From a checkpoint of a small transformer trained on Wikipedia.
Size: 16 layers, width 512, 8 heads of 64, MLP 1344 SwiGLU, vocabulary 50257, 101M parameters.
Architecture: RMSNorm before each block, rotary positions, no biases in attention or MLP.
Training: a variant of Adam for these matrices, 605M tokens, 9224 steps.
Each number is 128 + 24 x the weight over its row's rms, rounded and kept within 0 to 255. Layers, rows and columns count from 0. The size above them is the row's rms in percent of the matrix's.

# layer 6 MLP down, 512x1344, rms 0.0337, rows 276-337, columns 448-559
size [ 95  98  98  98 103 102 103  97 105 102  98  95  94  99 103  97  98 104 102 104  97  97  99  98 103  98  93 102  96 102  98 102 102 102 100  97  98 129  98 100 102 104  91 100 101 100  99  99 102 102  99  94  94  93  99 100  99 104  95  94  98  97]
[[153 126 116 126 142 115 130  76 158 121 108 114 159 132 116  68  83 133 143 112  86 120 162 149 102  98 131 111 151 148 119 109 122 150 156 123 116 144 160 133  81 105 131 167 121 161 133 134 157 110  77 148 118 126 150  60 158 135 161 150 140  58 183 163 106 146 162 119  97 129  90 149 157 125 117 134 110 157 101 157 134 165 148 100 110 120 136 116 112 118 150 129 108  95 177 121 106 124  80 141 101 133 137 152 126 126 153 116  73 119 130 120]
 [138 122 138 135 107 125 112 163 175  95 171 140 135 139 128 134 135 119 126 141 116 125 130 120  70 110  70 102 141 118 101 143 165  98 150 158  88 181  95  87 101 115 154 138 114 138 112 116 128  69 131 144 140 131 123 141 112 115 133 117  95 136 107 149 144  96 139 102 113 145 132  93 138 132 144 117 142 168 104 124 157  98  88  99  56 144 120 192  92 126 160 167 155 161 157 150 115 153 127 128 110 119 108 139 109 133 134 164 151 167 137 121]
 [187 125 133 173 115 167 107 101 162 129 169 108  90 108  86  96 174 144  97 142  83 134 118 134 125 171 115 132 106 151 134 104  96 139 134 135 105 143 170 113 113 170 144 146  97 142  88 131 131 133 116 135 119 102 125 170 156 131 140  99 152 141 103  95 118 102 147  95 110 126 156 126 117 102 133 118 123  90 139 162 124 114 173 140  79 137 138 136 172 165 125  98 120 135 114 155 130 111 139 148 105 154  99 176 135 166 121 135 158 114 108 150]
 [116  62 120 120 126 167 143  96  99 129 136 110 157 121  89 112  96  88 146 115 170 128 143 139 113 124  84 121 129 117 192 115 143 109 111  87  93 122 164 117 106 156 136 146 146 126 149  88 133 222 135 132 108 136  91 124 149 103  74 135 128  93 144 132  85 141 162 136 128  86 130 101 153 150  93 105 131 130 172 122 124 129 137 167 107  90 147 155  76 109 152 199 121 110 147 151 143  91 108 132 134  95  98 114 111 134 129 149 165 104 171  92]
 [126  84 175 129 116 108 118 116 118 144 104 145  96 115  88 170 120  88 163 116 118 119 108  93 153 134 186 143 128  93 144  90 112 108 166 143 117 106 128  83 157 107 131 138 128 115 104 176 125 120 145 159  77 109 121 106 100 158 105 127 140 125 148  89 110 136 170 156 113 118 118 121  91 117 111  91 126 137 109 111 119 158 101  79 158 142 160 100 163 126 143 122 122 171  82 155 129 137 140 132 110 101 126 114 117 108 160 126 116  97 101  85]
 [114 131 116 133 142 180 127 130  82 133 143 137 117 155 136  87 162 111 111 156 145 118 172  98 110 149 121 118 140 170  96 110 139  79 155 118 148 123 133 153 145  96 106 132 161 132 117 123  81  95 159 100  97 137 104 127 107  73 119  98 140 151 117 135 160 143 134 157 126 112 169 131 102 162 143 115 129 147 104 133 129 123 118 168  95  85 153 142 123 139 102 144 113 138 128  95 106  88 134 108 123 145 125 135 145 123  88  98  95 162 138 136]
 [114 143 113 140 103  81 159  73  74 114 123 141 127 176  94 151 116  76 118 144 134 128  95 138 113 122 109 137 140 120 145 136 119 143 129 105 121 123 116  94 148 156 113 128 138 145 168 109  83 130 147 119 129 168 130 139 105  96  88 136 128 130  98 142 132 115  98  84 169 124  92 101  95 151 122 167 175 115 162 137 138 136 119 162 144 126 140 103 148 172  72 150  85 108 139 146 153 111 157 127 156  86 109 107 135 119 146 157 152 153 167 135]
 [121 123 127 138  71 150 105  74 117 162 102 124 142 120 151 110 115  95 144 102 139 118  68 114 128  93 161 144 117 117 138 179 191 104 131 103 144 144 120 121 115 122 147 152  87 135 121 113 128 131 166 111 131  95 120 109 138 128 111 156  98 136 126 125 124 160 154 108 130 146 120 110 146 143  96 125 112 129 163 125 157 114 105 123 130 164 179 139 152 113 149 123 127 155 153 195  96 150 162 105 119  86 143 101 127 103 138 166 117 157 112 141]
 [158 160 125 153 143 119 100 152 136 171 159 160 130 130 151 153 111 145 141 152 129  98 144 112 119 158  98 119 113 134 131 149 122 123 142  60 116 122 117 161 100 129  96 159  99 107 170 134 105 107 137 143  99 146 134 141 164 137 141 111 130 173 147 146 104 130 119  79 113 117 123 126 105 146 124 122 135 141 122  99 155  71 147 144  92  81 118  86  92 122 173 136  74 125 132 126 103 106 141 128 143 174 138 143  79 156 148 168 122 113 154  95]
 [156 134 121 160 116 100 129 147  59 169  78 119 117 125 112 130 132 142 130 106 139 139 113  85  95 117 139 116  97 115 131 126 132 104 156 129 141 114 150 116 171 129  85 133 168 117 127 129 150 113 127 137 130 173 136 134  94 141 153  88 132 108 152 157 127 104  86 122  83 160 163 141 153 144 157 126 177 151 126 139  97 139 141 119 135 162 133 127 145 144 157 139 118 182 146 117  99 139 115 151 106  73 114 160 117 141 129 108 106 119 130 142]
 [132 128  92 132  92 167 176  78 126 181 147  96 154 109 114 106 116 179  96 147 160 169 174 122 138 138 111 127 120 127 155  82  88 170 154 129 113 180 148  53 162  87  82 145 103 144 129 179 110 129 129 144 131  68 151 113 151 137 109  97 112 125 178 112 142 178 139 154 125 175 146 107 120 126 140 157 131 128 136  99 160 112 126 133 136 124 160  97 152 123 149 137 144 175 110 145 118 161 137 124 159 141 141 115 149 138 141 183 134  88 126 141]
 [125 137 139  76 109 148 119 117 113 115 168 116 136 140 140 152 136 110 115 149 122 141  85 143  65 163 100 145 183 135 158 113 160 118 157 104 116 126 151 140  95 128 111 151 137  67 124 139 113  97 129 111 113 138 112 139 132 144 134 151 131 138 111 145 155  90 111 153 146 110 101 143  86  90 116  94 187 118 113  86 139 105 111 173  79 121 131 128 104 176 107 151 146 159  90 163 157 130  88 119 134 127 148 117 116 141 115 148 166 151 141 161]
 [116  66 141 135 127 144 108 151 100 103 168 160 100 169  70 142 159 124 156 108 154 126  92  87 118  91 122  98 129 124 165 154 138 120 153 100 125  91 116 167 183 159  78 112 161 141  93 142 151 169 144 115 124  87 177 136 166 124 116 134 129 100 165 124 121 132 139 119 111 122 131 144 111 117 173 145 152 111  87 112 152 127 154 122 157 116 157 130 108 132 124 124 153 181 106 109 156 128  85 124 106 112 144 142  87 134 188 129 135 152 104 119]
 [160 140 131 119 107 132 155 128 141 127 113 179 139 135 131 158 102  71 184 107 129 118 136 138 134 169 121  73 137  74 155 134 132  88 136 133 132  90 116 132 118 135 120 140 199 117 158  94 166 112  76 155 146 122 137 132  89 136  58 123  94 142 111 167  98  89 150 129 156 119 149 108 152 109 123 137 133 139 114 113 136  85 109 114 187 199 123 101  78 151  97 126 106 133 150 127 107 127 108 106 112 118 146 124 100 127 162 128 145 176 118 119]
 [169 155 155  97 135 128 139 109 137  94 125 137 103 116 125 158  87 145 184 110 131 142 119 114 136 103 123 170 113 124 141 146 101 138  90 117  99 136 130 120 134 136 153  96 116 137 118  99 110 107 106 138 146 148 137 151  99 113 129 132 171 121 104 162 120  67  98 148 153 159 124 132 121 131 123 136 139 135  66 108 107 114 117  96 111 136 153 143 129 142 122 163 126  94  66 142 147 108 127 108  99 131 119 137 165 121 121 122 141 103 100 150]
 [118 114 139 168 144 163 132 134 130 124 132 139 131 170  85 138 119 111 154 142 148 129 145  93 125 171 115 153  98 137 161 154 129 204 141 123 117 115 114 144 109 112 128 148 101 139 112 147 134 123 174 119 115 140 152 122 170 151 133 124  60 130 157  87  88 118 143 151 106 180 100 130 103 120 143 110  92 104 129 160 112 108 142 135  94 132 125 135 146 144 112  68 106 133  96 139 124 130 149  86 141 125 139 129 112  92 122 108 171 112 110 151]
 [153 132 147 130 114 147 128  65  88  88 149 129 120 102 146 125 119 133 141 104 158 132 110 121 119 121 129 118 119 120 148  67  88 162 123 164 122 121 137 167 140 117 108 124 173 130 143  96 130 130 154 120  89 144 107 155 122 124  95 104 122 123  97 151 154 113 115  88 163 136 122 171 145 141 139 172 139  78 129 109 149 114 139  87  96 146 102 142 112 124 131 134 142 128 118 162 137 116 114 126 106 133 155 114 115 166 124 123 155 104 136  97]
 [110 103 128 128 122 119 184 100 104 111 111 125 108 116 151 125 126 125 116 136 137 105  94 138 129 137 140 161 145  99 124 123 124 153 121 134 163 128 105 102 162 132 122 167 129 138 147 194 150 135 124  76 144 154 112 118 111 115 124  35 120 140 137 136  96 139 125  80 134 147 125  76 138 127 105  92 138 144 125 115 125  85  73 135 125 133  91 143  54 152 114 133 117 114  92 109 104 100 105 149 142 175 182 152 107 152 110 127 118  76 130 104]
 [148 136 101 107 176  96 167 116 178 135 114 161 136  96 155 115 107 141 104 112 141 139 114 120 131  97 115  86  94 129 115 100 134 153  91 125 107 123  95 168 196 170 127 109  98 169 131  91 118 124 104 146  99 171 174 122 153 105 145 150 139 126 102 141  81 109 117 108 168  94  85 148 122 140 164 139 134 127 127 119 149 126 106 114  83 172 114 127 127 112 119 170 122 127 128 125 123 157 156 139 105  87 135 130 126 139  96 118 101 127 159 120]
 [116 151 112  88 149 125 140 143 155 128 125 118 171 102 152 119 163 145 137 138  99 144 110 122 140 127 116 161  88 118 107 116 126 128 131 170 133 112 138 172 126 133 160 161 113 109 212 163 151 138 138 103 117 117 137 102 124 156 107 114 104 156 126 161 124 114 110 138 166 145 134 160 185 123 124 128 160 145 135 125 139 118 130 101  85 129 180  86 122 120 123 104 122 129 156 149 157  90 114 113 129 161 131 132 171 129 134 143 117  94 135 127]
 [ 97 103 145 135 138 132 151 159 114  86 111 111 134 122 122 138 127 127 155 103 120 116  90 139  76  82 116 150 149  94 107 125 136 110 106 116 132 153 114 116 147 119 134 131 179 130  78 127 113 174 105 103 116 132 185 119 120 113 119 121 123 128 133 102 140 124 108 141 123 129 158 138 100 117  95 113 113 134 128 121 141 127 153 126 134 115 165  98  85 138 131 129 162 139 111 114  98 154 117  77 164 136 139 127 105 136 115 138 105 124 105 129]
 [ 83 131 108 147  90 115 177 111 147  95 145 155 137 135 103 144 120 142 167 159  55  88 146 102 151 143 120 111 125 129 101 114  86 144  88 135 132 119 158 130 150  97 111  98 143 147 132 159 165 138 193 151 117  84 119 160 123  87 155 114 152 144  61 126 122 163 137 146 153 101  94 106 126 116 133 110 148 111 128 154  90 137 110 134  75 100  99 124 161 118 171 114 117  97 129 164 111  90 126 174 103 135 114 138 151 170 137 141 133 106 127 124]
 [141 156 116 124 131 134 170 127 154 135 165 154 147 103 123 116 139  46 157 155 128 139  85 163 150 145 108 124 115 102  86 147 155 151 121  94 114  90 110 135 122 109  91 166  90 139 122 110 188 142 122 128 102 141 115 169 155 143 137 122 123 157 158 137 107 115 137 138  96 128 120 123 133 124 103 114 143 142 115 129 208 152 137 104 159 115 133 151 148  95  63 121 116 149 149 111 100 164 139  91 120 140 133 136 102 131 108 147 154 102 120 124]
 [110 102 129  82 121 135 114 163 145 145  91 119  84 135 165 136 133  63 121 132 137 119 127  88 126 103 112 104 115 135 111 100 132 122 155 145 113 129  89 124 149 131  88 143 146 111 101  98 129 106 171  92 131 120 137  99 121  64 143 148 140 111 142 111 152 139 147 113 121 114  98 142 121 143 176 138  98 150 146 143 132 121 127 108 168 156 179 129 141 121  98 127 152 141 108 141 133 142 118 146 131 118 153  83 154  97 140 105 135  82 113 101]
 [124 102  99 126 157 123 164 133 137 154 141 105 155 143 135 121 149 125 125 160  93 114 140 112 157 201 104 113 128 146 124 123 149 111 116  81  94 107 152  55 134 126 126 120 113 102  92 140 152  86 141 103 133 104 123 122  89 145 126 112 133 164 126 142 136 129 160 147 127 141 136 139 135 144  68 138  97 137  61 121 186 112 102 139 149 114 141  93  41 121 133  82 151 149 145 114 144 117 143 103 128 120 164 116 157 145 120 137 134 107 128 155]
 [130  87 106 123 110 132  98 105 163  93 101 147 118 174 123 134 125 119 124 112 108 157 159 140 152 126 140 146 155 124 126 138 133 155 142 134 118 131  99 151 170 103 123 154 150 121 161 135 126 120 168 140 125 132 130 166 111 105 106  99 146 173 121 142 156 128 171 150 147 145 127  99 154 158 181 174  97 149  91 110 190 120 125 124 136 124 113 129 107 147 105 134 159 139  95  93 123 117 147 143 156 137 136 148 112 106 138 115 135 119 132 145]
 [150 144 154 123 134 104 189 137  98 156  85 115 108 130 132 145 120 146 105 151  91 164 110 137 106 170 148 133 112 148 132 119 115 130 124 136 121 141 126  66  76 168 118  94 128 174 144 119 138  96 131 140 161 112 153 161 111 141 128 102 115 138 101 108 129 127 175 121 134 127 101  77 176 138 150 104  82 116 128 137  90 151  69 123 110 144 160 128 126  92 106 158 173 144  90 151 158 147  98 174 132 121  90 122 147 168 116 180 106 142  99 137]
 [118 107 128 151 152 131 166 140 143 113 107 121 130 125 132 123 153 128  99 102 144 115 122 151 174 137 107 137 114  83 103 153 156 115 150  99 124 170 119 114 154  75 150  79 145 152 121 111  86 116 133  91 135 144 133 104 159 149 140 116 144 107 135 133 116 218 129 147 160 110 126 150 107 153 131 134 149 126 132 105 153 113 144 112 103 111 143 111 180 161 137 173 153 109 130 123 116 132 169 121 137 102 146 145 122 144 123  98 137 130  84 120]
 [105  94 117 145  86 130 111 157 149 137 139 125 109 135 197 110 134 101 135 142 116  87 139 115  65  78 169  71 110 154  90  81 127  98 129 134 153  90 111 123 161 128 161 124 104 119 132 146 132 154 152 144 107 132 114  99 119 134 175 171 144 139 108 126 113 126 144 114 133 115 100 133 153  85 128 136 139 144 125 148 140 108 123 153 146 139  65 129 129 130 111 132  95 155 124 116 135 137 107  84 109 117 128 147 127 115 183  92 128 138 109 133]
 [115 179 122 109 146 110 153 106 126 135 186 125 172 122 104 125 128 138 133 151 100  88 153 179 162 143  88 156 121  96  73  97 100 105 116 115 177 132  96 149 111 147 115  99 141  77 183 140 135 126 177 129 106 129 125 143 101 125 156 131 151 123 135 178 116 139 128 142  94 136  88 143 114 126 147 118 159 172 160 128 127 137 151  93 117 133 165 139 146 152 122 153 108 108 147 140 118  96 140 155  77 174  84 129 127 103 130 151 107  84 158 148]
 [145 112 138 115 173 182 126 102 126 148 114 100 183 147  82 114 128 152 116 140 152 130 170  88 176  98 145 147 130 173 134 144 100 106 134  88 155 116 179 148 149 130 116 141 128 165  86 106 115 165  98  92 147 152 102 113  80  86 136 153 157 140 158 134 137 174 138 124 130 136 138 209 141 148 111 158 174 152 122 167 160 100 121 153 162  90 150  94 114 149 136 132 163 133 140 161 165 129 157 145 145 109 154 115 149 186 129  83 180 165 102 107]
 [129 121  97 121 128 126 129 137 153 115 130 143 176 123 154  79 129 110 136 152 150 136  95 110 136 141 108 109 157 135 149 140 121 119 161 102 105 144 146 131  66 139 154 152  84  98 153 148 118 156 110 122  85 124 143  68  84 122 104 113 121 146 132 122 169 129 165 124 144  93  65 153 121 103  95 147  93 134 131 119 145 194 164 168  89 151 120 109 173 136 119 130 156 117 140 126 157 115 148  93 167 110 117 123 113 125  90 162  99 135 140 166]
 [142 116 143 111 124 137 132 110 111 122 129 136  73 120  89 138  95 111 147 115 117 109 151  96 129 157  88 140 124 122 148 155 153 124 170 107 111 122 117 174 106 123  91 114 134 126 159 121 127 137 130 158 119 109  98 181 139 117 158 144 110 163 114 136 145 120  82 125 132  95 134 125 122 112 126  94 111 135 146 175 108 142 167 149 106 142 128 108 139 156 114 165 128 163 123 176 123 110 126 131 162 118 139 140 133 159 164 121  87 144 105 132]
 [139 147 133 123 116 114 146 121 131 153 163 126 144 134 131 133 116 116 160 134 121 107 127 124 102 172 118  88 144  73 116 148 107 127 108 116 100 114 135  82 102  80 167 108 165 139 113 130 174 105 127  95 147 114  94 136 107 145 126 160 111 137  98 153 129 180 136 116 100 136 106 130 126 117 105 117 132 145 156 109 132  90  93 176 121  71 132 136 112 140 120 148 104 127  81 111 116 132 103 106 139 157 140 130 126 133 156 121 119 139 143 104]
 [121 130 124 146 128 166  86 126 135 139 150 118 184 109 142 125 132 166 118 104 148 154 100  92 131 121 145 160 124 136 112 147 141 134 161 143 115 138 116 129 133 140 102 134 137 136 147 106 136 123 139 107 130 128  90 136 127 131 198  93 123 160 159 167  99 147 126 172 114 149 155 142 120 145 166 142 109 127  99 143 138  86 168 132 179 147 133 129 130 122 148 117 133 118 172 138 161 114 107 101 173 178 137  94 130 136 156 175 116 148 118 157]
 [152 154 155 123 141 140 138 143 116 138 104 118  75 114 137 129 132 159 151 140 118 127 103 153 140  98 110 102  94 147 138  94 116 156 121 112 184 115 108 115 153 166  84 107 124  80 151 168 124 134  69 118 105 107  77 146  84 150 153 106 137 115  98 149 107  94 132 121 153 135 108 115 110  96 116 189  79 128 143  72 146 153 176 135 128 164 137 139 126 166 103 136 134 111 121  87 112 149 143 150 134 109 151 127  86 114 141 163 111 102 108 123]
 [120 130 127 120 164 112 102 140 162 106 102 144  98 118 153 113 132 138 145 173 122 135 134 148 121 141 111 154 110 126  90 114 168 166 134 167 161 122  86 179 140 127 101 150  99 189 114 125 124 137 104 103 115  97 128 137 128 151  95 142 160  88 116 135 149 100 124 176 120 154 123 183 125 101 122 114 133 122 150 143  92 129 160 110 137 117 145 161 155 105 146 153 157 141 144 131 135 108 189  95 117 137 110 107 131  87 134 143  94 147 131 126]
 [119 140  82  99 119  96 174 110 120 166 118 146 129 167 177  91 103 116 109 146 123 105  70 144 177 151 119 136 135 109 123 102 137 111 147 118 177 160 115 131 131 133 157  67 116 116 130 114 132  91 121  87 113 153 146 109 135 122 135 117 140  97  82 162 131 139 109 114 128 179 136 126 117 183 145 139 134 155 126 105 158  89 105 142 121 170 163  83 108 140 122 115 164  87 133 149  91 125 128 106 122 126  93  93 132 104 150 123  96 136 109  86]
 [139 115  82 145 110 149 127 175  83 132  98 113 120 133 106 155 111 106 123  91 135 118 128 121 110 155 130 107 132 123 153 125 139 119 142 130 102 112 110 112 136 146 110 134 188 131 141 100 129 107 118 146  84 125 118 111 112 159 138 117 139 120 182 156 126 127 110  76  94 110 154 120 167 117 137 132 140 133 143 149 159 144  99 123 168 124 140 123  98 135 133 131 144 158 105 133 131 148 156 148  95 148 125 109 120 135 123 128 123  75 150  85]
 [134 137 102  90 112  91 155 144  99 154 160 123 106 154  97 179  95 142 110 151 120 126 140 110  98  93 131 130 147 129 117 100 117 146 112 130 161 128 133  70 106 138 134 103 127 152 138 116 125 131 131 153 142 148 162 184  90 161 124  85 138 124  68 130 112 147 149 134 100 115  84 125 114 138  73 144 113 132 166 143 111  84 127 118  72 130 109  99 174 118 182 130 131 133 184 132  92 122 116 140 160 100 127 120 126 106 125 140 115 183 102 142]
 [148 125 155 163 130 146 120 124  88 144 148  99  90  92 123 174 177 106 151 107 143 161 156 141 142 154 168 105 127 129 121 116 110 149 112 187 122 123 137  96  97 145 150 101 170  75 149 182 143 136 129 136 129 117  84 100  98 129 125  84 115 102 158 134 111 127 126 138 101 178 124 109 121 144 136 147 150 148 113 143 133 119 179 108 126 105 132 117 120 160 117 115  85 147 123 119 143  79 132 157 117 147 148 125 132 103 129 141 133 142 145 113]
 [160 112 140 122 162  99 156  94 131 110 160 120 140 138 125 148 150 138 163 118 125 109 138  92 135 103 131 136 124 117 154 106 196 152  90 125 114 131 147 182 149 152 123 170 148 122 153 139 130 111 122 152 104 118  83 160 149 145 119 130 157 102 141 112 141 148 124 181 143 120 106 150 115 168 146 125 116 169 137 149  94 167  88  93 115 110 120 113 118 158  85 166 166 105 166 176 119 106 124 137 125 104  65 135 171  67  85  75 122 134 135 128]
 [150 106 149 143  84 107 134 156 110 149 145 147 100 188 103  99 151 141 156  83 100 141 130 105 130 154 144 137 131 133 115 119 125 127 138  94 125 128 123 168 106 159  63 130  89 117 140 146 100 122 103 110 149 166 154  77 143 137 104 112  81 163 137  63 120 157 146  96 117 183 127 153 131 122 124 137  87 113 148 130 126 120 141 133 149 152 152  91 129 158 146 123 152 125 137 120 135  91 100 115 145 156 142 140 164 127 107 128 124 157 125 119]
 [131 112 128 143 101 135 117 142 124 140 138 138 142 154 133  97 124 149 143  78 143 105 137 149 115  97 100 156  89 126 132 109  97 112 170  82 110 164 117 119 147 133 121 100 150 101 133 116  79 171 121 142  96 132  85 149 124 130  84 134 122 117 140 119 121 148  90 143 127 131 111 131 119 140 115 118 106 124 130  96 109 157  95 101 153 138 130 132 123 165 135 151 107 109  86 126 135 196 152 102 133 106 140 104 110 108 154 130 131 118 124 199]
 [134  91 145 153 150 147 112 113 102 149  96 151 137 119 152 133 149 112 174 118 133 176 115  90 145 141 110 121 124  88 114 133 140 147 109 117 151 146 129 155 176 125  93 154  97 135 102 130 131 136 168 144 106  81 111 125 133 137 112 141  96 152 101 124 148 138  97 125 135 139 118 168 125 155 137 135  94 152 153 148  97 122 148 127 118 155 106 103  89 138 142 130  99 103 122 188 109 101 149 112 138 170 106 149 151 102  80 139 108 113  77 138]
 [114 120  91 155 103 137 138 139 154 143 156 134 147 126 145 115 130 167 119  74 167 134 139 152 147  91 124 112  97 118 153 124 181 140 135 144 142 133 151 140 143 117 131 155  97 136 116 123 148 115 143 122 116 132 138 118 134 130 115 125 104 149 155  80 136 115 119  95 127 110 136 173 129 122 134 115 123 133 112 115 125 138 137 178 182 128 156 115 164 150 112 104 139 130  93 138 120 169 149 127 132 115 136 125 139 140 139  94 162 134 126 149]
 [153 103 157 124 119 158 164 159  65 174 144 143 142 112  70  79  83 142 144 157 162 105 139 129 123 136 128 154 138 140 105 137 123 112 103 165 188 190  58 119 131 107 123 113  93 114 160 134 145 108 153 158 147 143 162  96 105 105 153 173 111 106 132 147  99  93 107 190 183 139 105  95 110 133 118 124 176 109 126 145 152 144 164 152 147 133 118 140 153 102 123 150 158 136 108 147 110 108 110 114 144 158 135 135 138 132 104 140 132 107 116  98]
 [ 70 156 142 174  97 134 137 133 108 121 143 126 113 161 122  78 108 126  53 124 145 196 103 117 120 134 107 143 133 122 109 159  98 127 124 152 115 111 116 180 175  68  82 151 125 153 134 107 100 133 212 143 161 158 161 151 118 128 141 135 128 158 102 125 132 151 155  98 124 163 141 130  99 127 119 112 120 114 145 107 129 135 127 173 146 138 108 144 168 156 140 103 137 135 177 112 165 119 153 118 112 154 108 138 131 138  87 125 162 119 119 149]
 [131 138 148 142 103 154 115 174 112 136  85 127 123 145  79 119 132 144  92 122 140 105 139 201 111 118 147 116 123 103 137 137 116 106  86 114 149 129 121 111 118 145  82  90 150 104 143 168  96 141 124 138 195 143 158 122 149 146  99 129 109 144 106 146  96 141 109 133 128 124 101 146 152 153 110 140 101 133 129 113 135 116 118 183  72 143 124 169 163 133 107 115 151 109 106 151 113 161 149  86 160 126 127 118 128 144 160 172 134 170 129 127]
 [ 93  91 141 117 102 107 137 147 121 127 153 126 171 140 112  92 109 117 148 102 138  85 150 171 162  74 114 131 131 169 117 169  95 110 120 129  97  95 134 131 123  78 121 115 171 136 143 102 140 140 141 107 120 127 135 106 120  72 124 117 166 129 125 138 123 154 163 121 106 128  93 140 133 114 166 149 151  92 153 149 144 117 150  89 119 114  99  95 143 122 189 136 132 115 155 121 105 151 109  73 102 161 147 126  69 139 150 128 147  97 128 159]
 [126 189 137 148 154  84  88 113 146 143 147 144  79 148 133 139 149 130 105 109 124 106 135 169 121 150 108 129 111 139 116 158 110  86 131 105 110 118 125 129 108 125 159 154  95  94 109 144 134 122 161 115 128 159 144 169 124 127 130 130  92 140 127 136  90 124 158 111  81 138 148 104 149 112 198 133 147 147  99 133 141  91  91 120 113 130 150 117 118 119 165 121 115  90 152 123 149  95 112 115 135 133 141 133  90 108 138 136 141 144 100 130]
 [126 129 110 120 128 115 119 104 142 142 124 104 150 162 162 120 133 109 145 107 176 119 101 145 160 154 123 129 111 122 132 114 146 117 169 124 115 126 127 143 131 148 144 136 126 106 104 157 124 118 148 123  79 126 183 115 134 171 118  99 135 114 111 130 149 113 138 119 102 164 118 147 117 151  80 131 103 116 116  90 112 114 115 135 164 160 120  97 125 179 121 123 135 114 110 134 178 143 149 132 109 178 144 106 164 121 102  81 113 149 130 150]
 [150 145 139 151 113 104 158 105 172 114 146  88 129 126 145 107 139 119 146  82 129 115 178 119 102 130 133 114 146 129 140 186 143 118 134 155 118 111 125  98 113  88 111 112 138 137  99  99 141  96 139 129 165 132 101 136 108  76 109 114 176 102 131 106 136 156 133 134 152 149 155 119  56 172 112 151 136 157 117 123 149 114 120 148 153 113 143 166 108 140 118 142 124 122 165 139 168 155 128  91 126 120 150  90 122 117 124 132 119 102 104 150]
 [ 97 135 105 164 107 119  96 125 129 116 123 132 114 102 110 123 154 136 170 103 116 102 142 108 106 106 123 136 138 100 128 125 135 112 138 105 140 123 125 158 157 113 140 105  96  61 124 133 103 150 135 104  92 139  82 133 135 104 136 109 136 120 127 151 109 198 120 172 166  97 175 147 112 153 125 171  96 116 152 168 124 109 140 156 126 136 155 136 110 157  98 165 111 132 117 150  90 136  94 101 156  97 129 158 178 186 122 128 158 105  86 101]
 [135 128 153 152 142 155 142 142 147 118 101 112 155 138 155 127  91 148 112 162 141 139 109  98 168 146 134  77 116 125 187  80 137 117 142 128 110 141 144 146 176 144 147 111 118 124 117 147 129 178 100 136  65 134 111 114 115 139 122 123 101 118 153 174 125 116 120 122 127 150 128 105 103 136 123 101 153 116 127 143 107 113 149 173 157 129 135 112 141 133 104 140 129 118  94 100 130 163 145 150 144 102 111 108 104  92 131 101 140 133 113 154]
 [125 139 124 135 117 112 123 125 143 128 152 117 155 124 148 121  88 161 140 136 171 142 130 117 119 119 131 141 178 129 160 149 106 119 159 151  90 117 105 150 119 127 165 129 174 115  97 115 113  98 119 169 136 100  97 156  96 133 134 123 126 149 147 150 146 150 130  78 103 153 117 126 103 159  92  96 120  82 154 130 151  92 147 120 137 139 165 124 133 185  74 180 100 140 127 120 100 135 140 117 112 124 104 178 105  91 128 103 121 120 138 135]
 [113  86  82 140 132 141 168 119 127  69 157 170 173 146 142 131  94 142 154 154  99 121 105 206 146 155 137 167 168 185 131 128  77 167  80 126 119 117 152 126  94 136 160 130 149 110 105 114 158 139 131 144 116 124 136 117 132  81 111 134 140 123 118 120 101 129 131 130 114 162 148 143 180 173 140 189 137  88 151 129  94 133 114 126 131 130 102 188  87 133 122 143 137 132 126  75 134 156 164 146  82 140 104 121 114 128 135 167 163 102 137 123]
 [139 154 157 187 131 142 119 162 179 123 108 158 130 129 128 135  99 118 161 150 122 119 163  97 144 147 144 101 145 113 175 164 108 121 123 105  90 152 170 130 144 119 115 123 135 124 120  99 112 128 145 135 113 111 157 188 125 140 165 123 164  77 142  92 165 138 151 136 116  95 152 157 115  97  91 150 169 115 154 139 177  88 120 149 112 133 130 118 157 174 130 106 109 131 132 111 160 104 114 121 109 135 130  37  90 166 125 103 127 163 130 156]
 [134 153 151 146 141 122 102 107 103 136 157 132 128 109 124 163 106 139 108 151 145 144 124  85  96 142 158 131 144 143  87 141  86  80  86 102 107  85 163 106  97 145  74 144 106 117 122 169 124 143  99 123 175 101  87 127 158 142  92 124  56 117 128 141  98 129  69 128 154  79  98 115 131 113 135 106 138  89 128 124 117  82  82 123 104 120 109 125 146  95 155 153  92 138 117 136 140 131 132 126 114  67 142 152 143 100 126 103 157 115 142 123]
 [158 128 146 102 118 150 123 153 167 181 140 135 121 114 151 122 103 122 121 139 129 145 152 145 155 155 105 123 133 143 153 116 112 172 145  91 125 146  90 107 136 163 144 145 120 168 121 147 124 138 113 173 108 136 116 157 169 139 118 132 134  89 139 122  74 120 203 127 102 165 108 106  85  94 147 108 135 138 130 121 159 153 189 114 123 130 149 152  79  90 130 115 156 155 164 133 149 148 141  73 122 150  87 116 141 147 109 180 133 134 124 148]
 [118 136 100 149 109 148 106 105 112  82 118 121 146 126 172 146 145 160 122 121 135 126 158 148 167 131 108  99 108 120 140  97 130 177 125 145 101 139 145 124 148 110 118 109 128  92 151 126 121 135 101 138 157 109 107 161 156 121 164 127 153 171  99 109 121 120 115 119 128 174 113 152  95 122 168 126 112 123 144 133 143  87 168 132  77 110 120 100  42 166 133 107 131 123  98 150 147 126  90 121 131 205  84 114 165 137 138 155 123 136  98 154]
 [127  98 150  92 115 160  71 131 132 132 153 137 155  96 160 146 106 136 143 155 109 139 143 124 136 134 133 157 149 111 144 113  86 159 155 110 141 121 108  89  88 120 108 151 141  88 134  99 163  85 101 128 116 152 130 148 124 131 116 117 190 115 117 101 149 124 132 134 111 173 107 196 122 126 132  98 122 160 163 110 135 135  86 135 142 116 137 108 132 119 163 152 138 118 129 156  97  82 141 138 168 121 119  68 105 149 140 113 158 135  96 120]]